From a checkpoint of a small transformer trained on Wikipedia.
Training: a variant of SOAP for these matrices, 904M tokens.
Each number is 128 + 24 x the weight over its row's rms, rounded and kept within 0 to 255. Layers, rows and columns count from 0. Numbers have three digits each. The size before them is the row's rms in percent of the matrix's.

# layer 2 MLP down (transposed), 1024x256, rms 0.225, rows 787-893, columns 128-191
100:086116153135135173176160124094070104161161090096131089131107114165133103147116159118163114129151140157133123115148136148154122140111112124102134195124145125133120091133160123118124135095143129
098:136135145109169109150150110153144154130154151155110137170080084112117164140143091094089130117110124159096144158076152151131146101119127157165130108132112155165087136106182127160116145117094157
099:130122123145122124168129056112159143144113093172134111145114158138104134164112115138079154090139161095145132096153138136125103163089128113143124139131111152131120105136159136078144119117134131
111:090143110150076137119102110149156129122143119165123114125131107079137090141174138139129117142130144104109144140139142156139126104146117164150091139133170134096098126098105130181135103140160106
101:109131175104126121156150133141133121086095166121120166147136125101146141115153168142139158094091141118187115151131124123075100120157131153108153118129109103087121175077119123113077125154100145
099:183187112145149152123125124109125084134122084144129129129138119096106163135121140106168134108138158100123137135178175121112106162103151129100099129143127098102165127081124134162131110123101116
090:128114118157123176111113095097107134152136126135113142067106147148174094154155131135141106124133137091122134165124144138173175114146101121123128139110111115111137195110129151106145125138096111
083:146141128105149132129109129124114144140129130142124113125129092147122136157126114047107127136169123127109124137164133174157118170113109124121160132115148111084155160144120104128130168107125131
094:129169109062105153146103149110141124110128110144097119131147173146144099117107122137102109093156152102146172117135094157133154143097118121116134158131100139103158135149121126152123121136166155
104:128128149133154096140149161133116186156121177139117125152151116177136101104128188122160120121083112113147123124168080123117148124131083135127132120084096107149132147107106146157122144104157133
103:162152115148098163132175146111145130090132122112180145139148045126117170136106159123149142132166131123170157121101156110159121111105107146125105183084118090149136124120125121157083147127107140
109:163127145098151120150155163108151135117186146142099139110123136136141103159119128156104130097173117148129091155143143115117108072115143144128135152171126170095093143141159139103146103111080110
112:114118091126078156189130113175087093166100155115136091138104124152135118122163108155151145170159119146155139093115126103098122123130166134152118104116164105099114120106148131144137125144107175
102:087151127168136137136159137095117130122135156112130107074130143134144135126119137104119101132148136133118149113117093174163081119132109133105131162120083144164166163141117116133146113151081112
089:130121095154114089108125174130125107110146136129122155162150152093150167148161087124106127121148149146134127108090137118160089128156161156119146123135120156183118088130133118112123117163156113
101:149120150161165145143130100082123118123118125126149119147122175140161166112121136113178182134154098098158141141139151150100160107156153142155092175092106147130123143120151097151132133122133117
104:121099149182137170166071140106157130151078114138133089121131098137115146127142153149133123165173131140136162106097143151166096106143137114151114121142108094105149149124145114101126160175126142
104:119154132158114144133166094105138123158096158084125109082132117168136177111111100110130143157140139157136083126099133166089133102110092162082118137118136114080148136118109115154082112188078147
103:128133137143120155087145104129110194105101143122143160098138123131131096132093152121122173138093145116140143155099143139134184157135126135135136105135140121069109110111107111147135112134117115
098:142125129118107083108139131144120138130155123146089124169177096086087148106123137113111163083104155120162136155137105100134114115168130160137132108142165116117139072108127163109094158111111099
107:137132116136123126115121104095135108078163117121133135114159145096138108147106147109157140100128143138140137137153090116092096126124121078141123125113101087122142128119157145145151094113073136
097:089131104137125136123143108153125135121121145181121102146157101112166141175124117117110161138154141121090117133101131082120139131137153129130123131113147106127093150101170131126142126133135116
109:124130120105089159073109121101139168132096132143159098152140126116101154134139154123188133112150146146121128150077112112142124183138115123119126187068097137096155167123150150138144087090120125
105:099163103110131145142132160136154101182133136120126146118126129131164143109138109124132121122150149139139144131113127159135117159134198145120126128157100125115113100158125163115180096130092111
092:082147150117143126129134114157140134124127109134092126154127121138117152182145120140092120149122165098153136082131088132134174140157126169128143127134174139133109112153154112123150129105149132
092:138127095100127110118121122142160098142112137124079165126160076148130107086112137124099152155162131107119127115133137154133098120152123099116100127064111166091137075089157120135121143139128110
100:130120139149167108122148120124124142156121108169128134125144153128151124125121094132121112114122082079113141159124132144123123167158168143150128099125125156157125079137126137150119155104137137
101:091097086121124133106141150104135104114156095126171122099139147158100093124110133158122113115136121104105108110135110188151129161148172143169132132123121160107150135153135125128125102142112139
098:120158108092126150080105121137137127111108123130106080164124139141154124137126122141119170138170118114077108124143128145144120124155120150144164122128133093116105148119147096161124092088128159
110:122095104181176143139126099156082149149145158156118093148115114130137112151187164091086138156159146134098124178109122131079123170129124132136129106142136087110151114137117091176119122140137126
102:128132123145095142143102110152108152156110166129135153126127107119154171126141129126103149131144147130110147151123093116125155105064120126104121127114106112118153168135109105114109093164093124
096:146136140106112123142121155143104088150128099130124132116127174120152095076144123112126113127145128133118139141144141155122149102145180084140096139113128133110136129103156114138083097123165109
105:135147114158107107119124128129137147163170124089135122140137093087128143132098144166124106120111110123105158124143115133103136093119136134135106087117130177104128092087117115134080135132162075
101:105115127099131126136113126150214141128137113141154121125121131100114137170107161118103139170123092168123115102131110175143098093146064141122120131161122114107112159106122126119130133133108164
096:152104120145090139103148132097168126156111115127094108107138130163104155126162123082091134127145130174122153125120123123101124163119114160095134127139115158122118161112175150131137107144097143
108:115102140157159137152130185149112117143100151109113180123134114156116129159130141122082147159123148154121147096146142121114130112091116144141118111107118142165154106116137084126062102131135107
103:096129135168108135105114144092151156121130128111119130128135161165161162079105144154122158144143142126130151093145135137118103074094119149108125187121127144118151130145147144117096123142125124
101:176160103124125160099128139125127123141133144170142109106123169144123112137163109107136108105118097150158145100110126095120114145093115118147140112118151114124145151146089155134116152159188096
100:126096134138129126139147103146158112134132148151136130098136118137118147127144069155153157150113121145162107076121160116141115142110126122148168127145143123101158172156133098138108095124143158
105:156136178113166114134182097098141134122113076097119121120093094106125158123106175105145124163125131141120108157112101102169120129095130143111107112125088099136140127137147122134060141164145149
110:138149150124143136121124118105128150162149118098129137104120111145133111098083160179115064126152143097173109108083107103129113150165134103133133081116141146092106112161178129125157117105085161
106:119086137148151137120160144194178184121101111145105114155123105123122118133079133088106143203190132086130130108087114161130157136082116152175141143119118119141144118113131145123129173141096143
090:122127122152095099140112156116103140108099174172144151128175116110127105129159123160071074136113117137123095114148129155171134144104097081092067148123164088110161126102116148171108114160124124
092:128109177164074124174135158143148121139098107134147145127115131180137117123112133143127117140159163107152109104123109141114124155186126127099097143137124175128084107104157121114117153102128126
094:086092102134127123153145096103143184125126093122108145152130148118147151117116154118107139144163126141106142154136125127106108205150105117108118110141104085133127110157161133152101089131122128
092:160149125141092166122105128115164170174124127101121130138116146100127126128189144132095119152140145126114109110122112173131163113149167143111124118137110113137108138154128111127100146126184115
104:129157154147118124122164144127166146086158159180133107107113092131126128145142132101120139138147094137119125099123102093122090131143125142134134101141082141103132102134138095145128142116095150
109:158122180105158133121131070095136151147125147150091122143140124145112097093188140119075161099139097123155111126050121096131122137158170081104165143124126169096120121109125106131108118151128134
099:112084104133169116103070133119096118110106172133143141123143111146115157158098120146136121114073129136190127138163147157109117155129142152137119111134152104140139128162135134135135099124118150
095:118135111165110104113124128111132146129133141141107149134126161128131088119078105131165111124157087128121104146157120156104101109156123124113188124126143154124128145111127138132175182072154115
100:134149115095157140140165147137073133147109102153122117095163104129098094109131138129126158112113160128140146147124116148113128144110145170139131129104124132081181137090129145125118137159109149
102:149120151137127162141166139155137129147130154102133122167155128131117107132187168136130126145124166147056105126144120095161164132126146136120122125173148149112090117130108122123126111137125095
104:118141076137101154134143115129119115149120159142118120133141101155169120097139070120135117088088057176137129099147152127131154116146115123123150161081131129152132104143132168126165139139152122
104:184123120137106128165134125108114156098147106141151131120128165126133115094158110122153123133144148135155135128122093131117132112165173124174124118111130122091116154168155158084087128136119103
102:108118127150143181124197137144109112127131160118116120103123134158136204149131147114108169120117147160151142141169108122148124094129141111054123123148180136119108158144138121132140108090091125
094:104144133125117163122156086137081166140191088118124116151134152081175081112130124147080121152159110118108132083103158139155116135131157087115089121167110116152087108161082132097151135095173142
104:169150143146168133144159132114120137127115144145117147148136104165089150081148121131109141136160178159120126090127134144133108150136141098128092134151128129117193110121153119163116115145138122
088:100146167109148093138184112122125091149144082091144133100129150100146139127115173156132146093088122114093119137161093151157074126111135150110110115085165124120114122123102140136123143115130162
095:117139162080123181106132072089155126141122191159134123132118099141130151151118116116174147156129154122168120149175127156144158098143144127139089107145115096112138119162116114168147138130141134
106:137194130120131171140083085143146120158117122139176133100119097149127162121107167126128166113142128161126105149094117132121138146162138109156076123119158123098139118109135134106115125117147165
104:118149111098139138129135117117164139137136135136129134106066084118111120185084140162149097141127087090154166138165173127128133154149131169108122180130100160132159088106108152165141104105119144
086:140150160132112116162145128117165102157101126116135130154136158144108127115097117131123117160155139164082090108140122123151121142137140112132099129121170167140145111111089156146094158125134111
106:134103124155120129106139084148144087115136121098109107157143131106141095127158141151158139127119062144129130155125115125190127108126126109103170147118099140096103091096109144161135126085162140
103:135104143126132144103123124088107130168146172150144117143107126154136138129076125136173081128113118119123129065121108133131157145109137104091132213122164145109136100122135104101104122129126135
100:134086096147127150085134111118152139089114111128132113108118114134119121136128106078123155127111154150112125114134122107156126099117140121080140118121167142123141166107126124136093140169118123
090:114166133174162066095122118174119134162152107087120102110108115125178113141112156121104144116109155089113110152135129142129098131150126178163108116158130115142141104129145156122153153123158133
099:135148140147098149154146107088129152120125091173093140145162168143120106131132148138159148122128134128104147153184157165158133148132126131119142122122149107140134103118046131121139135101120103
106:129132121112141113132120115089134121147151132116140098098113119160098105127144132130128120139177140145155102126158148168131120147164095123100090173123175147130161129141145078150111077164091154
098:148114135164109131077108095175143169092140136164138098136105144146164157112130130118142170124108116125127151080108123108128152135131122139160122150118122108118119148120135151138099090127114111
107:133174150103114107090141134153115148159116098103088085134128116075176108145171113131124144184140133155141084178114160121128150166124096146144200151110137134121122134087149140137151125096129154
098:117077180161153073116138120121091109135095098087145100163111139119156109100134130134144121174096166123130111100124104100118117169118095105123120128142150126142122151140102141148086122109123106
096:141152069090125137129113137148142105150151126110115131098089138140169109120159089145119142114118140087133144117130103127105129137156138128131146182131074121124145090193155132099165159125157081
101:123142069071153136128126168135140123156108081182113128105103104137151140102070108163142101119151118117091164183101113151120130128112148156146118132118129123107142150143101097142136121141122123
101:110116126090160136155123141141136141180107124116105119092084113120125159159154156130118108166097116106106146147146142158116116106110126114117119133132132149099176136153129122123152123127158067
101:148136130113136125168125138107109122140111080084126124138126109135138111143105115145094158093086112089137127114101152107148173102137110169099153155107110091098159117134103124094087095123107142
102:144116111137116130144112150160115100136095153165125130110154168114138081146119146168105108154115120130162093132136174150163163114137094105122177134159127150180125111141106114137102164113130123
105:135144142115114150160147121099086101140165137118108141130098086130113150123142127155124127127169171146126138094126082157091140117147110093109089109094102106111110122133130087119088125124084138
102:167079106136146113122095091101122111105084124124138163133160127144167133118096141099095157145135134134145132092115100111134165161116113107091141164093109176180106091103110134133115125116103127
077:135123087128116141122148111158144136118142124151117154113139157112147111139109114151121172101131094144105110131110121120144105154172154142130163141109133150140133091144138137122171093093136143
100:129077126120142171090126073154122117106119150125153153134125107104144170122093116124184122146106141154129124125127135148103171128116133107159148136116127092074124144102087101142148129156124103
099:155080111133140110137110140109113132123117129138158160127168126141114149096177122104124142139082151117129125113070111177176138128187167137114139139129112115094139115149124115121093128156139085
090:141135193096124100127177098128132155117167125179117144098142113117166112121152131116113147119088095156122124170105143167139122135131175099116144097147123121117123135138094127105139136145108150
108:104134139138140114123087118112126136164129110169093140173121132108104157136136163146117124154097145142184097133125094146138140121136126129156123140160178160113098097172102108103180128139110163
127:150108163131140120151122115109145151124135143130165135108138096105055146085158159090136106111057148091147143096125152154098157150108153163110124161107150124121108122122151120119109158107141120
098:114136143095079135169138147120131100118116109123099108141088076166135103115125095143140104157147090124138105096096159162146099130125137128206085087099117118125100116112083145112148117145088135
104:129142118110125106139148091117141156176094068130093099111124163121129142115156167160143128117107115135126126127184156134118134113114117145105095121121142083109130103128117149126183144159151153
098:076185157128099139156105092102129138173164151159124093155090117110144128153145165101146128086110160131116165122130126103120125106103155136106110097124116140139128143079091100144144139118114104
081:143147111123098114130086099105114143157125156134092129169165107142114170120115116136087151161139131114077122105107115142192101142159118104130150153157113200114108152078138099126116089094111138
102:160130153138153147143136141111099166133146147142129153140150101142154168167137129109133090087121118148142168201100161161119126119142096124139133124092156101080155137144129146128132135153131111
102:127113102149149175200178116165106131119133103143136119148109115118149111140134122127101120090176147136122185161134107101159125198147139157144143096121163145104109081111117095126074157174138129
106:151146120145097134162163108104136095125177101090120149127099093071114104140140135166111121090127133150118124144136099141135120064123121139113129101160120137098123129153115135126110176181130135
087:126134149089106141202125124118151163127126119138144125112126104111129088170125138170131176092092139115125077120088134130155104094139125082114153122127137125148147153133078157105130126133120132
103:118121142113147100125127146097139079117156132131133090115121104158140149131141101135134142136066139088164161112129121152106096102097124153132129142136074150142105119136164094138158129121117105
099:156095142120171154147143146157167142143096148097116157122168108163145167142095081117120150144151129112133140100097148139145073053125109090160136146130140136110146125105103134159149128113133093
103:100136108123109118159130126106127129127126146128147122111150143110127116165149101133156122129135109074121095117068150165127172064150107106168153124150127137158128144158113158164154106149162107
103:126167132118118156167099120132144130127125167122086141131106137131151100140135137154065100132124123101158081112138141118147149098123116076151082126121103144113152096152098131150133114125130113
096:124142139124133109127152075156126204100105135144122166160155129101148169130099130125107106129138130149128100125101090110161130158163146114130120169137119136121112155095106125097100163094095092
102:123091141093137159136140059111127109121159150130145136132085140122157167112140137125136146152179097088115107172114115133167102106111146161148141115135130110130090127089106141140107139094131131
109:145133119094154100169112128088113132154128143123146100084137165157133152128166146125136137120121140078097149140118126123104145144108106094124098084089133110148101147109128192152179108125151095
104:144169106117103097140145124153151121113132120150126153114160135106135102167111145141141082161174161121092137124136118170153103132160131162128136129141073133153111135137085142138108136155111083
096:113123128046118120112128118126152104132174116110121149189211116119167150129153156111120084157115167134101137141104140169121137109118108126154076152142115103147169141118148148140109163135103101
097:113136155134122165139118117161134152127124150116119178152145128100129127133107105142106104121103161151124127113170133148124108150090125143148142134109106126128123109140091174116137136093135129
106:128126143148142148126171106164096123095129100111132173113122095117120100133140131142105126110107127099083163183124136098125167117156122093098141102134161113107121150133135186157150112159175105
099:130120154116131146138169057131143166114148105134133089186126117155179133130133137150124099142158119124130118124077139174110161191107125153131120111154085126126129137163130153135156107143134109
098:107145142139194120145175106108096119128104102117200149124161139148170116133109156120151133130102112120138152115120096145076131144129090146164129133127155134121110108140118135158115095086158105
100:130106148110112126157137150109120132129111079118135112178097140159069076130169153162162111138122122108092098137137099142154118114117142137083136089117119157115123153115135161150154165085170105
086:166160147121122142123113143182161133162156107142131117118135118142114105176123160129092144078113131104106107149149118077115142112129093154123159145138076115085080126077139158139136159171134135
# layer 2 MLP up, 1024x256, rms 0.221, rows 788-894, columns 128-191
101:126138123145106138151133122145139182144156138124105125115130122101132119117133161106172120099146116151123090125127170090106129126148111149136150122104108116125140066162147123110148135107092147
095:127100135110151147092113115144106122131121157112114082119182125120136130134152164101109140137107169107117109127110152152110160171096073122108147126119212151115141114171118149121117163080092117
106:127135084122112149150138168105102106092138184138140118134113132143150137120166165147125109106121179129134132164172135142105108144133112134155155113114144143173118139121109148134126146129140164
092:092111152101176134171125110080132140111122142155121113095118140117117124125088150126111130132126149117137123148091114085098113107085173105151116107140122166123109147122124129119098150123141126
097:121160121139154101161137130169139112102148096146169110139117089080107127139125143161132143115125125138146073135104143118130107141097147128154124160166116134150104140122134126132096140099113137
094:119123163092122131150133168136118103116146120110136143143128132126072155072113066106130158115142122161118155124143106133162110108129151126132094091137120121161119154151101098115082152116137157
092:094148140164157111109100174117089148110114156116122151122128138108101109097158105147122119080112137176121113135139121137161115108060108096151149136122125148128171099165175158140122157091208090
087:094132108141177131140113143088143100151105139130105128091147125131150117132137102109146102125139133101119107140166140148118114142169157111128145101154121178080112031131125139072127138078181152
121:150129134098162119117103140148097121119113159120120147158150161131119107169143123118159104134103101134091127144123119164102122105128109125127156127070100141121130107152098125113149133170156159
095:099094109148152127114097105136129108141102113123156102152130135142104101121153099111135128145129126115157126155165082104131168144115122127104132132127120120158155124161148116156103112156097120
107:149136122144146115114090147126116176148165111120151167121129148119139140107105172132133129124109104136128173102086146116130122130124142126080109112106117099112095110110120146183110140096165175
107:155164118090113127135132143137119148155109127099079125122125139131099181116177125107122096114093144124143118127186115075094138132147121126093153133142157098152142125149138098125172084139124145
098:168126127159168118128107141086126091105146105098133133141133130106090155089161134112158125118128127103118145142123107107129150166146149150109108190139163141125109115127134125123112124115142083
099:093129126142159127103169145165130123110160117136111115137124123096105102124110105137147062089102157114122122147154136111099140113125129125153094199150093125124121141130091143142120130124165118
094:149122119139096148129140169132094160136147118164144136108144124126076153100118133063152109166158128072147137148134169106128157092139140145104143114120120141102177135116130162127151154108129176
098:127131122089128134168066105099131114168127187111084080129110124128128119136129117116129138116168127101138166096120116089132149153131108158159173105109120121123178111161154117153112155141137116
108:141180125177154148123102104145161136151096103105137117138119128146117105141112074110132122171131115142180130128157149055127150126093137124153109095127121113116116073096154155102134105124170112
105:159115097160097123130095090137112116145112120136114120138102087119109142135132149105133134107125124130125118125139083089080132106133143152115140112142120160130177084134163134097114135150170146
097:132104093102134122131137138155110159177086121126152126169115110143134118132136112149143115114120112110110106122147144152106110135107154110140105163116139105135137088149146119127153116108180164
100:110124127151160181143145119144133131153134149159067127141092161145105109130149122139187134135171139107127106104153105074115148134097116156133127103170108127144127094149149076081158117120144117
105:152149124088144125110119106138155143156138154107176089183129119136128107123180107137113157161149140134147102107174120080147162067122123157050136112094094131137123107149146117118117109154144104
105:081117134130125114135123148141075103079140122126120118153098160108138124112113091135096138158140125104121126147154136127168136101157118141140104126138128161151131132125116127107157129110126083
099:111122122118135151113127168165132147106116137165132126146138122058101090114158159155129113124190124111124133131118133118086117114146099115121126149127171112117172119139154108091135128155104141
102:153155140123143121128147160113133176128130136158148123140127162146153127119130162118087160122105150096142145117104162097106121123151113138117160116144163110151179110133118131125145139140125090
091:102138119130135164102131087170172147134127149086110095098162125085106176141132138099120121106133101110092144115125155162106095145110146122150186126110127150119106142167180116180121126146137155
096:149143135117100168124107108128122167123103128112124127110115082154122124165106155102155073128137103115130144118127142090118142147138100142127092107149119135162159130114149120129147067130134103
097:142145091138155096084102104152147104151099173103137110159145169140132114121146129142147086138137111073125115152139156166128142145155111138143152145137145154092089124124157077103170100142145143
097:140118108150152175168145137134154111144115130102177145159099132145155167081092130121114099137141105142113074158143152131081122099143115147140142134144127178136156098166123152123110132141111163
104:088146093135138123130094124150122138074143126142138161102116115119178116159159128129117109152138160113147115089124163129153146071118143118160129137123101111132160107159145137113170104156154104
099:114113111115057136158144132186113115142142152106128113125103144134141154104144082135148135140122098129132098112067111126135200140106130174133163130125138086083152133113135102155154106128132114
107:104093111134121152138156156111101110098069150134107111103134136113119126131144135166103100126136108130124103155172167126109103145108139120134208149093107096187125126138117142137163155114111161
103:097119109155118155080164187166138111122124166105164092118098095126095126131113141118145109114153142113103130130108106105102178136104134119116110168108098164114154145104110130099130154108109128
100:116134109131105141125125138158128128100083112124145105117112100108108123161068196098116132108154163144154146150148149128125159105076127132170126132123166135087159120127119097115130105157087148
099:117151118126165147153128136110135086083121119089150103167090161106106157137115169190112132118124128096141133101145128075190130133156145137102148172128132121175112107130176136101079096128045130
109:094078105156102154117128146086124118092125118134137127114079102152116113115106134121147137120119168167131085084138137161117126128117114112135127143139091143121125155168093117127140161156134138
106:106126153155113133152113115132111118093128165137132132140121113112152135121092098137156134130135109139116137140134093082117138165092114121118099126125158131109102120086186141135164140180150136
094:111139139104141167113143123129135134117124109075113113110143105127107167099107133133129160140157144170103175117121187113141107130132129180141123111184085097148142129086150133139124171123124145
104:173144130107154099142163141138164143136117124146126139143140103094107101108130150154137113108127128136102119130170146046076125136123092119145098140107104113123120151081167138071139185137130143
099:108101088123112138136141120171097133147113178110132131134123109142176126139124150131120101137073141109164119113151147108120107130119102138103161105096101100139119096138102120173160171149156100
100:126152150142136095151151101126118115138130120120185141144130130098125111103142141132120148121150092104135118108129135117093140152108108074133128179090138130166145139151114110101102120146124121
095:077117153137168114123080132165101127146118103122120146138118179135175166144198145136174155148138097120130126153160137130091121135176105133073116092180123124139107114137147164137137111097124142
095:104119138125083150114098112125121144118116134163119151072060078137123146102137091090162136122144130136155122114098134107107128146145159137123167141133111081151127139147115143058159148094115111
088:150094133129115155122155139133141148111126140167143125133129093130098149095105129144166103105112101111122127157162150132069161142109109150177123147147093194134093120131152075156129112106150160
100:123139120107106132150111124147176114101147096118105124152120107152104134143134122126159113125142116135132113108134134100113149101126177087142130160141099091170123117168156099147091115140147136
104:082117133152109138127114166108080108108154093105157138082112158093136149153101137146152106094122143116120121122133160139123112102065104105098161137128158162128124126153115099134100075155149146
092:122132132104110078161092126119119124144079141148179146125119128166170161094079115120102153192162106128123143150147152106178147098142126119117158137130159090129103101139153131113141130117131109
112:120135094104090181100076131088137138107129143121157159082107121135129138142110110144109126128120155125140103106144099119101113120142160120085164095108131152088166119094142175132114105137166116
106:109137109144162103141159111147120155130167132104169139134099110141143128134067136123119150114110168117140096131119132158112106135090140136096148131194142126144182155139131102119101101106078139
089:086089113098134128162064121145111189135100131158142097113161114132154143117165114129196136135142154120176198103187153148120138174099146128131113170136110110095157115111161123138135118143137153
098:136112121078164105130090171131105129123103091119158140118134136158081161132137117138126105135114141115126153125151143093107137129176120140087119123099079155165117114145149103082099152094137101
104:136118111113099122122083116155163097116126166115133130083139171150160131107114150091154128088143123139154095161147125149142130148120089130110120199087138128139113136148166162104138122110109126
098:134161091149122121128126125125146113095135122134153111105096158137140120138204078119122087114103113134116107154143115102144119132132127077149130106091086137128141109107110169117178112102192207
096:117110157116118157142128136147137121078104159089154112171105185128103110110123168132140112134132106135097119160144109090108116086136131169132146146108106131173138128124112104157140121148101153
099:142153107141144152123089112150094124128122155153128127109112141099105106136168099109154165142104109141126105132143126123105105099074116128104169115115134095111135149136157165166152152159080087
103:118142125118140119158139116122131149074166135200167121096118148138106129108162135116141138110171124179138132124151153111098134162132125146104153086127101142179127153121170118176158123079112100
103:086120103107116142142137137138110158143150143115087133089129112124139138127143102133167134063169141117119087113147147139141165121095147126169154152158144137133177129120113128129149130139135122
101:069111090141093176144166134153161137130152105187139113133142115159118115132132110106148157098134122153143124127108128122105132136129138138117129114097142093114132160086128096145170151102077153
098:120124140093099216160117164121065090142132179112118072119097140117170147148161108143143155114099150121114079149143105120104088156131123157142174153050168135110144140115138145144140163138115138
100:157113138110139152090145108144096094123137140161160091117167164176107096137106114140130121136128148126120116130116108132138092123141163124174093124076110151111140130113167165100189125084145147
095:144081119140097150152173121138120122115130118097149102157100125144108120135134160134136142103117177130125123124147138123121143171073113163089111117120164165160103120117134092112118161097162149
097:124102124101169140143100124124136104120083108108155148089115093136105173116094144114093080167149094137128129170144124107077188161157096138133107106137145156124094070110150100079082133121145099
098:106097143141134147120083127093166141099084148149153121113132110109100119103105137160137188108161105169142127112144131087118127109148116077127129151145147132112135118117119188128071116113135120
103:140138159119200135144153142114063145132161136173131133127133162133103151120148122157134094135086119155130087024103110130102126090150107090130138104091104135111110097131146098133103171099106156
100:124144107084156119181145125078115081133154172149110125128158138130116110112111127161121178101176115100115107138080159109152093143129107121145164133114142147121081088120165123141110111092092136
094:135109133138100109157113132132099149129140104127105149112178136166147167113111096101170123091158137125105157065148097129116143149148087176147114125095133106114162151103144108107093100115145132
095:101108072108167130136127102161108100164115110077147137095092116097143136101139116136095202148097154148111121106146157138132108147130110065134091116112100142137133123150166170078134144173111135
108:099129121142119122161100107188136104180153149126140120131126084120081116129127133131100149117165125138138125098147114103120124132130095119140141122088098128151140154095157140094129148129135137
100:129130102080160118101156094129152132150095150127134131122123107091136120087159098122150105169119122132173154116105147074124100129072107132125092135128134089123113100116100088151099158110143087
103:156097146120129104153123113138097116130169148138135112091127147164109133120118175112123143147121120134175162088093127144165177115113118146136166137144118148095116121108155157132123100115135171
093:139169131113141104094070118126126106127079170151118149138129135147160105122130143087144109121126115138177142148153135118129113117135098128146135104094099139108111155105160154101089112172108127
101:098126127114091129157072086131114110132156109104138127159132129153113168125081115103109082129143104124179139104123144132122179120141125137135130118137156103129154119152133139135152135127133114
098:108107095118119125086100140140085112131107142140165122097143140138080173112101103147121089121123142114119144140156105155125118127107181134134093168159100135138126145102152147142119118137134100
102:081126122092148133117094152093112141110114140132108107142146146126108134096164134160146090101113166102121122143132154147115136120116095103132115133157101112133145159102177146141122148122115148
093:118125122133114117138172098141127068101108181096169153093111141150145110115150159130179156166111125128118119080113110091138099150115124160135111156139111139170139115149163139171107102100115109
105:137136148081138140108106196111144144092151103116118138148117161096152124124129111097201146155161116129104150100135109120106118129112126144159149106133102127134174087178134132157112148162138143
108:143169119103115129122126164144157137141119128143132139092095143112123169118118146140114121118102130139099148116148178169116100106142104105108099114116098078113148120140152122136097123134137086
100:135128154139156096116115145141106146162101127115130129163112136139138138157089131170134116108111117114103111147102135163127154132159105118085146121158141125158110132067121147123130127143151135
096:178148128144139130108097111097125125078123113144107123154166147095107122104151125089148109121140102156125151120110136136152109111108154151158128141106145113149132143181094115161125150148132127
103:134109110137132135115127125119073086104120129108146115129123106114119112140139149073147177151158177153133121113154162140114131099120145090091108184151123114130131129126105124113109170147116132
099:118096177138155142075132133151144137114151109152128143053138096158138123116150124139137142100055130158136172130119180113078112083140132134140100153119127121137115135135100136122124108089089161
094:161177093170111150135147147136167114146133124123106081136114122150109149119134146127109151125143094115125159116131158148149180179173123136128127134136131131144139115153101111149153152138106119
102:133127101106151184146123113162122107146155120134118140173144120098109111115105082124102119156113101128119126137076115113132148092104112160134125139122088173113115102134115117103144133149113128
099:091165132166087125110142093117096127148137143147126117158091157157158166134138127157092171119147090125114136126120117111126107090121114134157151194113124090117168137108174112123136112098134144
095:110097158134153102100135122097115125101142160153079141145135196093158158121141126137193138114127101163175097103084068124108120122132124087089117133123120146131171159130146124149165126136132108
103:169088200131171163156135128151098099100132149114139103101148108127127139136111167105143100076134106142116122118094151103157118131109131132142134128142159096145154091118113127086144140098082136
086:163124135116121127092130147106154122123124082141134137071155119119082103103147159132114151174145149131137139156117152188127093116116086145135126169136121132151138130146093147112116163096122143
087:141101118152113105095151157176145138157136126155155109085109129103106132157123137140155099129115135115125135180136118112131117126133142137098110098087117105151158142138179190106130133145140156
101:132117145164121123175128140137115157125097125163170092150127151144109148136152124164154128164138132154148094157183172135117133110189137144139071111116105114112156116129137120132117131124124140
096:139136170136148135135162137166127142125130135142100099164104130141116114115122130136125132101093133095110106094129120168147127155138149135094094119171128177099128108160137121124095149126140079
113:135083151118098115110134130107085117087102090110101100097111157162097107111138115159142132084144152138148127118150166099105112109126136078142131088155135106105118123144109110088132123081157118
113:126101105101168158126104112115176107111113116146127153124124114132095091096119140092149117135123147099189161117151117098106152137119099089157138140108142130134169115151113136101131136093119128
098:162148169120124145101120145124084117128138106153101146105101135144144119141140104125134116137109077139079143152172141118125133111164134151156135120142139104165168101124162172127139098162130140
114:154116147149151128093184097134081139106136142147116075151095131133094163132122126160140116116138201099107135147120129071102123097098128143140087115154105149106139166147086138133124179150078115
106:129111136070104130113108110128109149068133124097110116131094100166149123102143125090177155119107129111082171155148083134125144150157154198182157147124112106134127119150151134133094111130101110
096:105145142125159151145112171132118190127102116114102107167146116109103126127112117137109174126117138107155071127097120140162108134149145150063105130132174152136141094103153107149136132075110112
106:121110150142100147114172130119059096118164122121151078094136156153163089159136097171146116125143146120117155155163156088084121131151130145139156119146113173102126127151167179140149126177112128
103:076140127161119126114110128097104109158114165127119138124122083142127123141141143075132143088141144109139127110151107160129135132177117140163114174084148072195155134119134137125117079109122100
109:101124116140148138117132164188102133114086117152088158146137136112109135130154122119126115115148148127141169147120137143153098091132151088109121105135131120128109118068125111107172113110111142
099:118129150103165073136160148105119152161140120127151114141148160133153128120142123148130114117085103138141134135113146163095120081119155130128138136154133140141155115106132144124158123124099108
088:142107152172155147124148150168151125146092170138096118102073105114088112140090142107132112109152131093138147167172135133097080129132139125154105130114066142114113099099104111130141148130115125
097:121155101106095168099141179119123123157150153115100113101140166085103175151155113092147116118118128139109153122100144122108125143146103131145108127140083137139148123149116117142110112139139145
097:143099139131152110180150134158068130124140102128135097135107113132117135130101146146130085080140161153101162110174146168105141097152157092091179123100164108126113090124123133170103087117156167
096:109139129121134130097139136140107184118107136142106130138109100091108112138084127113109116139088090136117189123153110125122110122159124129129153108155138161125111132145141132116114181135174131
098:089139114124131141148113117194120135137144102125115154080118070168140134103126178138120150119120117116119128124149145117113117134098129142180134127128121118171148175138137122136144085153124163
094:132162116126133107145110159119130110128167092141110078104125089087133108117152112101107126140146130115118125136148128104129099109136102146125119172148159115182100134119121097085094112150094141
104:136143132122100138086127145110125123128126166089105156153157163094127142125137139154141135109120152123141109130121139110151163200170147165085151153135109128089162089160101123130111179109146129
101:128139167123140138139111113136096126151143164141108155077161174113103077142115139133178140127117124128119126115136171140120141117130168111175111088079124133154149166167132131122126151101145143